python train.py --num_key_value_heads=10 --intermediate_size=2560 --parallel_block=false --init_std_down=0.00614 --dataset="wikipedia_en"
Each number is 200 + 20 x the weight over its row's rms, rounded and kept within 0 to 999. Layers, rows and columns count from 0. The size before them is the row's rms in percent of the matrix's.

# down: layer 2 MLP down (transposed), 2560x640, rms 0.0215, rows 742-761, columns 160-239
# up: layer 2 MLP up, 2560x640, rms 0.0823, rows 743-762, columns 160-239
down742,112,233,216,228,198,223,189,214,171,202,209,177,228,189,211,220,222,202,188,204,172,200,231,174,206,213,206,216,226,216,190,179,170,185,170,190,171,194,230,211,165,221,215,189,213,191,212,189,181,211,169,228,234,213,214,194,184,195,199,262,201,174,183,182,180,171,206,230,223,219,208,226,180,196,200,220,237,170,199,217,205
up743,099,233,205,190,179,178,175,202,200,236,212,197,204,202,153,195,190,201,199,199,227,212,206,193,193,205,193,233,203,172,185,230,188,208,215,211,170,192,191,188,201,198,216,178,222,224,203,179,221,241,182,186,194,226,164,195,168,217,209,221,235,236,201,222,207,216,185,177,202,197,211,211,236,225,202,195,193,224,212,199,235
down743,098,201,228,242,213,205,154,216,215,199,144,179,236,174,193,167,189,229,238,192,227,236,202,182,183,179,177,211,205,218,224,210,198,163,228,201,199,162,218,223,235,227,189,190,232,228,170,190,192,198,212,205,214,173,235,191,169,229,174,207,232,225,246,214,195,195,198,208,239,218,161,207,216,189,163,202,194,203,204,202,230
up744,098,232,201,234,214,225,204,171,222,207,186,179,198,179,199,192,180,169,220,201,204,205,201,251,190,202,212,206,178,184,193,171,186,202,202,222,163,218,174,227,204,178,189,222,198,201,202,178,197,191,230,196,214,228,191,195,198,198,170,223,211,180,197,163,221,207,192,203,192,206,210,209,186,205,184,208,186,207,196,195,214
down744,096,217,181,210,179,177,185,235,221,220,202,185,225,174,180,201,203,210,174,180,193,190,221,174,175,230,168,180,205,195,217,210,194,195,185,132,200,222,207,170,205,229,205,200,204,253,205,201,200,217,177,144,216,220,186,217,181,173,198,195,178,181,171,244,191,235,227,217,184,193,223,228,209,192,214,201,213,207,190,211,177
up745,094,185,209,210,224,196,223,188,217,200,199,197,203,162,211,219,196,184,196,187,196,166,171,194,184,198,200,208,171,210,223,224,213,163,217,203,206,192,206,220,203,224,205,239,206,192,183,205,212,188,191,182,207,197,207,201,218,219,187,226,169,160,193,232,239,192,210,218,187,199,189,197,220,204,181,164,195,184,177,176,208
down745,098,187,196,214,183,200,199,216,190,194,189,215,186,175,209,199,201,238,205,215,192,205,214,207,236,185,189,190,189,192,174,183,234,207,155,195,197,201,168,207,197,189,206,169,191,189,228,204,172,243,222,230,194,207,181,180,208,197,204,204,231,233,190,184,212,180,192,209,213,216,229,210,183,196,170,215,174,209,191,222,188
up746,102,178,197,197,206,220,214,192,191,210,188,181,195,209,216,245,211,184,190,205,188,166,203,240,178,215,206,191,218,190,209,180,205,169,203,185,162,217,177,194,171,217,207,201,196,193,192,191,225,198,207,237,174,214,164,196,200,170,220,166,212,183,165,202,194,193,229,219,204,254,193,211,181,214,216,169,176,211,203,211,189
down746,103,169,205,213,165,180,219,207,250,173,226,209,181,192,225,165,179,184,217,224,216,183,204,244,225,193,203,178,205,196,185,193,227,162,194,164,200,206,211,210,179,189,216,181,173,155,210,206,187,188,211,197,185,224,211,211,213,214,210,227,196,208,206,215,169,209,175,174,198,208,203,190,204,174,211,205,199,203,198,219,208
up747,102,224,203,229,178,202,193,205,228,192,194,207,185,208,223,201,233,219,185,190,217,198,176,214,209,202,194,172,210,216,205,165,216,181,192,189,243,208,208,188,202,160,209,193,214,230,201,190,145,211,225,182,183,213,201,185,188,200,230,210,189,208,182,194,222,210,186,230,206,205,187,176,207,198,192,185,176,199,170,221,177
down747,103,240,184,211,207,217,222,200,188,235,243,244,193,241,207,185,208,183,242,195,192,198,200,195,211,196,200,192,194,175,184,199,208,208,224,192,209,212,190,235,250,174,202,249,203,197,146,196,211,229,232,209,187,218,190,196,199,207,194,184,178,195,189,226,210,190,184,236,212,199,208,185,205,161,219,197,192,182,183,195,222
up748,097,212,222,174,172,199,205,219,192,207,201,200,191,195,183,184,186,199,223,156,169,207,200,236,217,251,194,209,211,195,161,195,189,222,246,222,200,189,193,170,234,191,202,187,190,175,192,192,188,199,212,184,227,221,194,225,206,199,166,200,216,185,210,193,150,197,199,183,210,179,249,223,198,209,217,205,180,180,187,172,169
down748,093,169,221,205,195,235,177,197,158,189,220,237,208,195,195,239,196,201,193,217,217,225,175,176,183,188,209,175,209,192,175,165,232,216,185,207,172,187,204,217,191,191,193,217,172,207,195,174,180,184,231,199,198,195,218,210,241,201,202,211,164,188,222,190,183,188,209,223,193,202,203,145,231,198,207,207,200,177,163,191,207
up749,101,193,210,237,201,206,195,189,169,217,222,195,217,211,215,183,231,189,232,229,229,213,205,206,185,217,185,197,210,166,177,198,196,191,160,236,185,173,202,201,201,174,193,168,189,212,178,207,221,215,194,195,188,193,188,192,187,197,186,207,177,189,219,181,179,211,211,215,174,197,199,209,197,179,193,243,203,187,207,172,220
down749,096,239,201,170,200,204,167,176,194,207,203,187,219,201,204,207,174,203,211,189,212,214,202,214,202,170,195,198,221,163,183,214,196,213,238,201,209,233,253,212,183,167,209,207,184,246,169,223,213,210,208,209,200,194,211,212,181,164,227,176,236,203,207,220,195,202,223,193,162,190,233,170,186,188,196,177,175,228,158,225,198
up750,108,234,199,183,196,207,197,198,236,209,214,166,188,249,208,225,209,195,222,186,212,168,177,170,197,197,189,226,225,235,195,195,211,187,191,219,188,215,200,254,169,172,188,212,207,221,214,185,228,189,197,226,210,216,196,196,201,195,204,179,211,206,224,175,210,166,207,204,211,239,182,213,191,212,185,219,169,191,171,214,232
down750,106,212,182,205,213,168,196,223,169,195,154,219,157,190,204,213,206,182,206,195,208,198,194,182,217,228,219,204,223,172,177,207,205,194,171,207,210,211,188,191,210,166,199,188,186,170,227,193,208,169,154,210,201,213,206,200,210,191,185,202,236,203,179,233,187,179,186,200,197,185,202,178,213,203,166,194,174,171,195,222,221
up751,097,213,206,228,187,224,183,215,184,219,198,224,187,219,224,208,172,211,149,198,205,179,227,204,215,175,195,193,208,196,206,206,209,216,185,175,242,227,207,209,170,198,181,195,200,183,184,211,185,183,215,221,186,230,192,194,190,190,169,197,212,206,182,161,232,216,181,212,204,236,179,221,162,178,221,201,201,215,211,235,225
down751,098,220,190,200,198,219,177,228,205,198,179,204,202,206,193,214,201,201,207,214,196,215,201,209,196,184,225,197,192,182,201,185,193,213,206,237,227,166,211,179,213,182,236,172,207,186,189,200,292,221,209,179,181,195,197,167,185,210,239,171,170,216,231,180,222,169,171,205,181,199,185,178,193,197,181,190,211,201,239,183,209
up752,095,196,195,208,185,203,178,200,202,196,188,181,200,213,196,148,239,210,195,212,208,211,192,225,212,221,193,180,217,222,206,208,176,194,198,199,199,226,194,183,183,194,202,201,202,183,189,219,216,209,202,182,183,191,205,216,244,194,215,230,202,192,217,195,214,209,174,190,158,209,170,152,200,181,176,239,188,225,208,184,194
down752,095,187,181,174,194,223,214,198,184,194,195,208,216,169,234,187,185,189,167,244,192,204,198,192,199,175,235,202,163,208,205,194,198,179,188,198,217,214,178,238,211,191,206,192,234,218,202,237,191,245,210,198,194,217,214,199,181,209,228,196,228,214,205,165,227,139,204,208,187,206,206,209,204,193,230,191,199,194,229,205,191
up753,103,224,194,184,182,191,204,227,217,209,185,184,185,193,194,164,201,161,224,190,237,233,195,232,180,194,234,200,200,204,203,188,203,183,207,195,198,184,212,200,206,178,236,190,193,182,189,179,230,203,226,200,191,185,202,182,223,159,173,154,200,186,205,225,211,191,196,198,214,179,232,180,194,163,205,194,217,225,206,196,176
down753,105,200,225,209,209,223,184,180,211,219,188,201,183,191,200,202,190,231,208,207,201,181,216,175,181,220,192,197,185,191,224,202,141,179,158,225,199,147,208,226,179,211,212,199,179,205,213,181,208,190,174,197,172,158,211,175,216,190,202,231,174,188,211,195,196,209,163,188,183,211,185,148,185,190,200,194,209,183,213,189,241
up754,099,189,191,189,193,176,232,192,184,214,198,231,201,186,212,204,218,187,181,225,197,178,205,197,212,199,182,196,204,203,213,224,179,202,189,197,185,197,146,188,226,195,201,198,190,219,193,180,232,189,187,180,254,183,217,208,185,224,209,198,225,204,201,214,227,171,202,198,207,206,211,229,182,194,209,199,218,201,191,173,202
down754,098,204,157,213,206,215,195,220,223,239,191,199,201,165,202,183,190,209,198,210,172,158,218,195,210,212,216,159,216,189,218,165,198,184,212,220,214,163,216,202,233,183,201,209,198,220,175,180,194,211,197,260,226,180,152,204,211,234,220,202,230,155,218,209,183,172,190,179,211,231,227,212,193,196,202,207,204,148,195,184,205
up755,108,202,209,189,171,181,219,180,194,194,214,244,162,175,216,220,184,211,216,214,196,226,181,226,197,186,199,257,209,170,220,189,226,225,196,223,208,213,212,204,203,187,228,185,215,200,210,188,222,193,175,211,226,170,207,201,184,195,197,190,184,211,216,170,232,214,189,165,184,201,192,174,227,193,221,179,194,241,193,184,198
down755,108,189,225,178,170,195,205,139,197,207,210,170,236,192,189,196,221,186,196,182,211,180,196,204,207,213,198,183,211,206,186,200,202,192,212,179,191,225,201,251,168,191,223,217,166,206,195,208,190,183,195,199,216,184,186,215,190,210,223,179,208,175,185,195,200,207,215,175,198,207,235,216,189,220,215,243,166,238,182,174,200
up756,096,224,211,181,210,198,185,213,214,219,176,196,152,211,206,210,214,198,174,212,197,167,160,210,223,208,179,234,221,190,191,208,227,221,205,205,185,200,196,187,219,185,227,187,174,197,181,161,156,204,196,199,196,225,200,167,197,199,215,168,170,256,196,209,190,210,191,195,212,224,200,196,188,210,187,184,217,198,220,179,185
down756,099,236,242,225,211,211,233,163,248,210,209,191,214,192,200,211,208,198,201,201,237,222,213,208,177,216,188,207,202,197,203,171,189,200,233,181,233,194,175,200,202,165,189,217,206,196,179,213,208,174,204,180,210,181,182,216,200,167,199,173,155,250,199,200,197,211,240,221,175,202,182,195,224,201,173,196,194,203,188,206,191
up757,099,241,190,207,157,204,195,226,178,212,185,225,210,154,184,207,215,217,161,216,196,220,185,224,224,198,217,206,214,183,181,166,216,176,205,246,166,197,189,240,217,182,179,185,220,230,172,215,188,210,188,222,193,170,241,206,183,222,208,190,196,199,188,210,198,164,202,203,200,176,213,200,184,250,173,169,231,170,197,186,209
down757,095,158,177,208,248,218,193,163,220,211,185,234,180,209,221,228,213,201,189,219,218,171,209,185,162,203,193,176,214,234,196,177,189,179,202,191,234,210,193,171,186,229,220,160,227,194,202,194,197,176,176,171,173,164,212,227,181,177,179,181,234,172,227,205,172,169,216,214,171,191,200,196,247,158,184,238,192,191,179,191,193
up758,101,232,197,223,193,205,179,182,224,222,207,214,192,194,206,178,177,159,221,206,192,215,193,214,202,188,236,215,180,188,197,170,213,194,210,216,190,203,159,199,213,190,223,171,208,210,202,197,205,188,169,214,200,202,200,183,208,209,186,217,177,167,186,199,185,198,223,184,191,169,197,210,216,215,237,195,190,225,234,212,199
down758,100,200,220,185,202,225,220,212,199,215,171,208,183,179,166,216,193,248,199,197,200,223,225,202,195,205,204,230,205,198,193,176,230,207,192,209,226,214,181,211,206,186,177,206,183,174,219,201,199,230,192,205,202,196,230,202,159,207,205,241,173,204,193,156,208,214,179,224,178,200,208,225,225,201,206,208,190,195,175,201,200
up759,105,210,187,211,167,197,210,199,223,221,182,196,196,271,202,201,186,189,179,176,189,210,204,174,234,190,203,183,215,199,203,156,195,242,188,203,227,186,192,198,182,162,176,202,173,199,191,205,210,230,229,205,197,187,196,193,191,200,172,201,156,188,169,231,201,197,180,200,192,221,240,195,183,201,230,214,211,202,229,200,213
down759,100,223,205,200,185,184,171,253,197,194,203,203,173,228,235,161,175,202,202,188,193,190,224,209,205,197,206,170,193,213,188,208,218,213,231,187,222,210,164,202,188,220,220,185,201,192,186,183,185,178,210,210,192,232,227,176,257,175,183,188,210,171,250,219,219,202,198,193,194,212,234,157,222,211,224,218,160,173,203,189,200
up760,105,184,191,177,203,229,204,204,207,206,192,234,200,213,188,208,231,205,235,186,195,172,181,215,226,193,192,198,223,222,212,214,227,225,196,194,209,208,174,183,217,206,154,176,185,178,220,184,230,195,215,172,228,221,196,220,185,208,218,203,170,192,179,225,171,188,265,182,219,171,196,251,234,180,193,203,218,192,210,237,194
down760,110,184,188,185,207,180,195,231,205,206,229,243,185,221,235,222,201,217,184,211,188,194,245,169,216,207,196,142,208,197,194,210,233,180,210,196,177,233,218,201,200,224,243,207,204,198,237,195,207,202,205,204,237,215,176,189,207,211,221,216,201,177,190,225,217,176,246,205,234,216,201,238,199,169,248,225,173,198,173,217,198
up761,089,201,203,206,222,211,221,187,211,222,226,209,225,222,174,190,209,158,201,167,177,209,188,211,212,173,187,189,197,167,183,178,162,212,208,153,180,171,174,199,209,185,195,197,209,156,201,217,192,189,198,207,181,194,210,222,224,223,194,226,227,180,194,199,225,215,229,219,144,227,214,166,209,199,217,182,186,176,225,166,186
down761,093,185,205,171,246,180,184,187,217,230,199,195,191,158,219,204,258,202,210,164,204,182,207,200,196,200,187,188,201,210,194,177,220,200,192,203,210,206,197,226,165,182,173,192,185,194,190,188,200,153,228,220,199,214,167,228,205,175,186,233,193,198,185,198,225,214,189,242,217,197,215,226,201,206,188,212,245,182,158,243,210
up762,104,239,192,178,186,192,213,190,202,196,201,194,175,190,182,182,210,187,197,216,209,206,210,216,212,212,229,199,227,213,182,180,174,169,183,211,156,228,206,217,177,176,243,164,175,209,235,194,169,191,218,177,230,211,154,229,196,191,186,204,232,214,202,186,195,209,224,202,212,227,204,227,239,185,209,165,193,204,211,183,179